Weights of a small transformer language model: width 64.
Each number is 128 + 24 x the weight over its row's rms, rounded and kept within 0 to 255. Layers, rows and columns count from 0. Numbers have three digits each. The size before them is the row's rms in percent of the matrix's.

# layer 4 MLP gate, 192x64, rms 0.446, rows 0-99, columns 0-63
099:140152086157073125141124124115098151190144121135111115119102161166175116136136111103136127118134153107155126101134115117130148134199140078140126082122154148131108116133125105119135135123089122
083:090137142146097094155100149100104131160100146137136106117108131125108125124104122098134102145109098091145118128143147154166134205193139131149120139125144093099135121140132105127096122176133119
098:101119116140146134085114161159170099134134132114097094130157156116097116173103128093090145111091143151152164147131137120124134138144120118153121140112095139182120084089107150107126152123158157
088:154129141122167135109141158183078100118128130122123097140182156097139105125091136139113078134162122107109113161115165160126103124100124191108116116127146157111133117104101136135116149135136117
099:112145080084100134138116186153101104115117115128134146133124112140145119124079131146102100116171154140120132131154130183117122109118165144098107163124169121095159111135101106153170116150131132
106:096160114166169123181084139138141120137119143134176115131106120147115119140094140127097105165113173129132121130130156102091123146131124166166112140095139154117123145113127131076115138079126160
115:146129140166127164093126142088139122159157175147114124085081123157103124112078126089144117111090120117127108170118133108151118131092145146151156132142149091120131128111111193139114123125131135
098:123150126094123114113107139162147122125157162102159131111159106100131105134141091123114173141141151153146090111117118157129076142117127173139097149132184116125168086115098147135116176112126115
099:132122127126133097139069132091113116164165089125097099166155138122144132142132118159118133164162139124119063122097129126135124160162134144115149151133134143148103139099123110113079181111129148
094:168128107165169086155140118102149135152130136141122114114135154080087111109166137122138116119078159113137076101151141152147117093153147138128105142095115172132137144130124164118140133090149149
103:141157116139144131154096188122133125159147128111203121138135122146137148114120144144134087111133135115139113147161131134116113180077125149094088107120158162115162155129091123123135140125152163
102:094098091125135113105091135117133131123137088115125113135142124130140119139111100101102123076122126106134141125110108111114135116158160185068134099136119108130111093088187113124114105121125073
085:127170157124115114091124086142144136110158113138142132164160128144126136111137094141040112150166126133145104144142120151164153123103160133132110133166101139160138142124117103078117103154133127
101:101123081136135130109095163115138098179122149119089153138130115124120119167114119153125113124063098121101161102142141076142161123149153170142113139137097135092141126141147175142112127122145127
098:150101137121112073120156105122158141145151152141132147112143189101142125134141172130149130117120134089156137175141157115094099108110079154128144098109137124139135116162142123136097097092099157
104:143146114157116136100189119073140093133131153129141156093106115116132147167155163133130145150075152133156125184137158105139146143091128151102115130129103107105126119123174116103127156140122128
102:123165089154102162111106168130152086104150120113104108130122127138152067130089122115139138111159128157102161140122117158116104138157122112115104145122136148156112094096098154091082098143120142
104:104128148124124122106144120129125107121128154159171148149123091124152108099114139154126150155109120110130129168126127129085124100129181103176157087146145188079117100127124125079124127148097145
107:125160100150130142079143102113121121086095170166126153121131124165140151113122081133172149076131123122160139101074097153136142150132130116119148138149120137160098113119082131129105105120108122
101:113074142163135108137131179143165161136113131147145082109153134121107120141115146096138124164123130118160139182143143167120102113164146133105150170144151156143121145138081143139137125166098120
114:123137128133102138130133125126106146127146165125120139159149119143154138191089102128111147126084105136063139115089106167111135153132153138106097079121089116151144151090134094118128120126167108
097:128086120109138136124136162116142103151126133103135083113116122166116107130108125113139103142110130100145161119108102096092131130124093124105091105077077062091103127143105137088128120135154104
092:106121133095146115142139151113116126141155096128112128152088126168143113151114117099127092124150124145159184164107137138130146185161097140088109112162161105100129160130160124170109108160116119
094:108111102112081129119153157109134147112126083125142082132131131100120118123133105107130167140142139150152118133112122095114128185145132085126103154172146103138129108099133145127121203145153091
105:130163167155147131147137124100155134117132121120171110119154105174103143117089099119149115110128104129150088159093119120110114124147115146066129148127130151188148099092141150146104120131134086
121:140104135117124109106159119148153124126105131168119126144131141163132097111138090146091105139095170145125114148138097141091121155153150143108120077140132132164111140088128119089160145089181087
096:128140097157144113074125131166173147100121150135142113149121154103104184152121120129134147118081119132146106110080134129104094152137130125111130174149125111158134129126087103118113110121164179
101:118151093116166140148120102097117149158112140127122103141160089156100137105144094116147141132057177094111090121110160124107112151128147134151126128107095156124131152112163130117081142140131153
092:102136123119112155089117107097088142097140136131120175136105085169140172139093127179127117107145116154102161136140112108149106129126094135142124115114085121154096121150119143164118077109102117
104:136139078175110156130087158112075127157144162130095140161088119130112130145134168144146142117144110121130155139137095117117104127120118127145076132139088155131101135119124143132087130182114159
091:129157122108139182104110087090108126119126146140105116139130126143116083135175128153125159125114138103079152104138152126181126139132143136176103101135107161101100119107126115090110086136100148
103:154111112137090137139124144110145175126171174149125121100148158124123132133082147081117068140141163130120109137101102132101123162126129141113118152124147136161143158118109104109100159118183137
101:106124120139124127090130175115118135184122152138117138150144124153170109109155108114134133135102110161101178149161088132150094155106129115116128141120141139178145150123071161107091161130127111
110:148169130153136120115133127148136163109121169106158078064136132133104124161129066124143114109123109102156140151148151152137091079142111100093096146115124130135120109155100149134119137138126099
100:162155109124095115113138120131102094124102134130095114140089099113111116098131127143145110061149077138150111156119114128134140118166101116159143149121155169138167140129116125111098085080103111
115:098149088127130119107145139118122134101124091131102114129080118125091139129099146141096106151164113150151159139113068074120133168162074156161141145125130091128157117110115129147146108127125140
096:104144124121213095110134138113099194117135109117124108095122113147097118127099166121113107091122107147165151145113116113169147130123135127127115159172148131132129108125101174115117119123120154
116:126144144091086106136125117096126114133159119054138116158101161109128079136130119145179108087150125131170122145152097155105123144127124140097118110089140134103162134156119109116128106102151124
104:093108158119093133120109131140137137110109102057149151143128156082106096090144120158125148106190111107128094143108148112120080154155129159107109120142131123137149126117098147086130122130131123
083:096106092140136138121133176150115112079146150122163098139111155080095119138110124128113111099127148108112119115075171120126084158157114111144123139124101114120101155126124161121141173130175124
116:146118089122123108133143166121097116141190099103140113173117104134172160133087157130146131181163188156126157114112112102121135141117144141126146126138112162135123150121095136154134141135105155
099:102115101166123127183109135100109145133152136116141067146124136118144159105144144154103136149147133102118180083090128138146133113141113164178108127130110108110125171112117156134120121182123125
110:127144086144129135151131122101120140146112132132092149157087119112120142086120121097081131097099119106122090111118103104120191087176089127114107150137130120146134102124145105073131135099140113
100:128110118171115134059145127174072130148141136129102151140098160155115119133139111141138165101088126146142169115109117147149103124110162149092116126119138078133128151140129113147083140120101122
097:114151135142154084093146130147097164142106096113141113120164129089130152127127149135088127114110134125141114154125128139092074104119119165121181143137107180134105139081154110119091142147126096
102:149121111105137133147130131089136126139123116088050126181115122170118120128095122113123150170104166150138146118136153124113117159105105140144144098135121153147097178124116170142113093139112159
089:097141120130122105133090130156133172100142109131147108162102171114076118148140126168117103117111159060102118128126143148159141114137137104154126168106120157160140130119143113111116187138120117
099:113161098127147103123089138153095129149128080116125130118141110170110185098111173106155141102137117111126166144114126146132116136155119132115130122129121117152188131117120151169121104064105118
087:114127121121112144163104138100131116127115142180144102161151106062133146146149117148116142115136131106116128111130137125125162160118116119123092172129055145084169152144116084097140137142130138
113:139141112095202160135093150144125144137178121143139135099143141099123134114096153102134131142095085128153165099129152149154142126090126128140160111146122127125122144178123132095116090161128098
110:162126143105101149098168137077125113134124149174115162172114145152091122132134118122142167116157125129162122136136087134123097149129162138180138148131155125125117146182127146114080136094123116
089:131106115156146089148126137126072155140125133168138147115179099156168133122117117132133166108138096119136163165159149126154125145131139085155116130084119136168124154181119150127121097146111115
098:119125110158112151125097147145112139146147151122085118133127141110110100162136158121151121089129158158119154133164089138140095103182139134135129151098081164149100158150074124131127136097097156
100:079098102119165137135137148117121150116104150121157150150122154110130093172095165160107154137112121119174147127112123115094090113120144128141132098149136093115148107134117127123206121099128100
094:148094138138133132099136144150134171118118180149147121124146100092096103165152125135138070123111156120108152150158164128140148077115160133110127132120129173137167124112116117133122170175127149
091:157151156139145137093147133140118117121102137165169104115123086104113128078114168153128111124089120130127093120105134093128160110194079122127135158141120115127130106096113152096107130092150128
097:168143105146155098100089120154125110138159121149132139107119132102148162156108144110139120165124134170158089135134123134120095124148095136130124139163133156134168115129117099152092142090052115
094:093135097138108162103120096099110140117128091152132158117092100152123133157113107086166112116133131133112132190117152122129137137155173076091104132125108140112144178143158128115146114155120111
091:142140122121130141123127151159082143151153149121118110152085117110127107145095163111129118143131110093099198117123172131102157147128121134108168122139113100081117145116115162139156071160119129
099:124154118110120074174157130125113168139176139165151125136144104136107172109089178142083122102118152145146109122139096080109158120112128101116129107084116133146118123140138150124148110127128103
104:078146098099117142083099162111127094108140108108106133179074100156095127119118113125122127135135147125133149121109089113121138109140144133152138117091134090176092171107118144111140130111160106
111:100146123126134107108136148136156126150158154142074156088149142150145116104119158174138095135142093149106157157134160146088138109132119132105139078147117164097128141168074118151114116134120150
102:089162132098154141127160105118122140141127133122163138189102111115153142148144145124123138113109162158103116090153149139090166124145170176089112141110101178149131126108162134150108149133116131
079:081133105111130119092145089142165171093140128121160162154169137118171103106151095164158120149114157136135127156107149155122129147132124107141130102096165159145120125101114150126132157167150150
099:120154086165134158121126118093143154166141149186141117128134142108167105098175092134107133128128176111146092096137157124139116129088124090107093119139115151144110110122102089117112149141125143
099:130121085080130101126147151166135151105134136104115135146121163159149094147126166084113114124113155128076170146150136149110126147124190118124098149124138137100145134148113130133139109168084152
111:107120098140113090116133117153112089118109104184155105149083081157126150127128122124127137103135120133113107133151116143146087122155109110164137140160079104138129165094106127120095176091120142
093:088126117093133099187162093123136129134127102170143120097132134166162154139143134105123116154171153176142137131147152145140125133129151120068082106129147115102117149152132147117141107092138119
105:179120135123116137118195133102106074139092116130097108104147115115113098152123128098106120117146110134141135086149154136147166113141095112160154111120142120123090145114082141103137159165140104
104:109123147149138089161124107096116074147114128128134117161110074112110080177109098099145109082098103156121123128141131101128163089158122133106134112119138129134146136134157104109100154146097116
089:122154121166144118151123132093133125133099147111125128165148093139136087122159061109112138121126142114143104127103125144079192167142174145144116106096151126137132108123136101138139158105168118
112:150091105096109094141141152139104150099129155127117147145076170129116111127089175147145118094130133145109109126145159094156100087142131117119123107100138132184138117158147144082142114118107153
095:148102158120144129121138160076161127105120117129095125149108158145139106104186131112136160106123174069114096104174113163140131124161154159125095126087140128129141121125119148104104126119121151
111:169120089155104125120130140118131145145133194158128108148093136126143132135104138121122101160110105121112163128114122130139118122125125151158144117105085140185099128192165153166130145123100093
095:171116110157109090141113107123118093161162108147118114110134190122160127086134125142132120114145083125164120101148138129145099127139147160144115145129100185129116124150128123127101091160080105
120:146138140141117127134104083102115162114105115147090089104148149095087117141096112100139142125142080111155111116117152094154119134158164083131125144154130117149121122158131126137082120103083080
102:159132142116101135134121157109119147152112130143102120122144145092112111135080104123128145158138136162144088138068094130148158169162107157140152091126130149116157108185115114120080109102143129
090:112131116121147070117139128163117116162148161139112097067072128128126100122157113149127133132182132146135127092131161126116171121157087170111138108135141094139121090145112117144147141134116142
097:096140103139093102107108160099124135095107079145120132157143133153113138167141150155112171145153135116163100098138078157137141105148098172108114123141094135130134080091112154151133124134116138
094:143113150090158134113121147122100121101128135153069106166071144153140089183146083129124109123106127134076165115105133131127117123150114135149099146130126130112155111141098147143149118094117095
090:156079098105127130106135113120169179150148101175123144114126118137159094089152156110122123201144130146134132143144131117088104137116117140128136116119158151103137120134164087115111141116086135
092:078147156139171088117131091104135106186147109158135118087132131103143132150128147148104101137137061131139138137108148140124158140163140119138138128124143158133147126155174120093149159126098137
106:116124146117103131153095077076113124121140099112120147146141113157133116117132097110083090138116145082163127111109122127093131130106071102169092119108136114122096118115100101102097104128109155
098:154125066091141102131138180112132143096147096109157123147115128098119138086111195081146111128138108104148128171136117119122131138114110140125108130141144099130134095120157154127132081154148113
113:195123121142155106082126132143124114127132114146151076135109132155155145150100138123150130124157127151099126144120132160170116151101115122124103120186108131131102119087103145133097136173094094
100:139137103108130166150117177096080152132166111134119130103093135103128110140122161103113143121088154178142130151129155078149099122127117112144148101137134088163148122144113145108170114086122131
102:096104124128166130136115135098113171127130110126117103125125117136143124164114118147123089145093148133113163149123159076129164162145136162121109116113101138155107103182205127165130134135112126
108:146117165171110136150136095130143139134119154167108128090109115146148106109136091100143118101143145109122110170116131129073123130141163131081115158118174131135155174143125078126130166158115132
092:149094133132126139144160121086100134126100094138149126076117099102084134154124100138084116116121131092106142124122067123127129173175143109127119106151106105105109102146144107134161119167150126
100:125175136121129117132162081143162088117080145141107140140119107131128136125116116173111137125135125108179094108113083148172141097135104155133170092139142133139114126112089141090121095100116142
092:128106146103148116171128100128138112093133174094112148118102120093152093109164108117132110137161191108085098150128158112080126138129116146141106122131139112130075127127114141103104135148098103
073:138131117125129090093155143072111139178132105147136130125164090174102179133099117135134103116102140131161161132098113147141131162089130170128147107166160131121132113124158124152102104118143114
111:123136112146134139084127175138114159170158116166157113114154074102123125129092139130113155149162128141124175144117102134100112151103134167120130110087089141121154117087139118167165124127141138
083:129163106141119112118128120137140129170086113102160113159157118143172109113156116117130159071094121166125112150118131135124140156160132129146154135110138184115162159085078110121139145113133159
088:158155169141102149139121089142130089124124138163138134172124153161143090081112137162139164162138114105114114112148132142183064120126135150139149087085116130128145122117112129119114111137110123
096:122128107147118106139121144172073099145138112110112171113144111109156096174114091153119187155145133127178157153084143121132136139121145114123120143150146132149153114144102118080149117157118114
106:145133120139125115171130100107115126135148145130146107145124102091152080105150119163146142145115143108089139169152181147134138151102126139138119081139143126134075153092146126178107126119096086
094:104123131139141109171099113104129153118139117146093135141120073120112066113102164163110150135139134126112140125136097117147123086129138114106130131143122097122104196131144092106143185118154106
097:128134109176097123131135099137098132149127125149152079111124145131137102142136112185162090106117081123101154112156121101099122104165149125094144139074138146095131147130144111133185135116120122
103:127168147121121134128128100136179148126109151108136119116122137112134096139144110112085124146165116125111061117101143147142177163170170144121099127112125111149145121160101090088101152128157112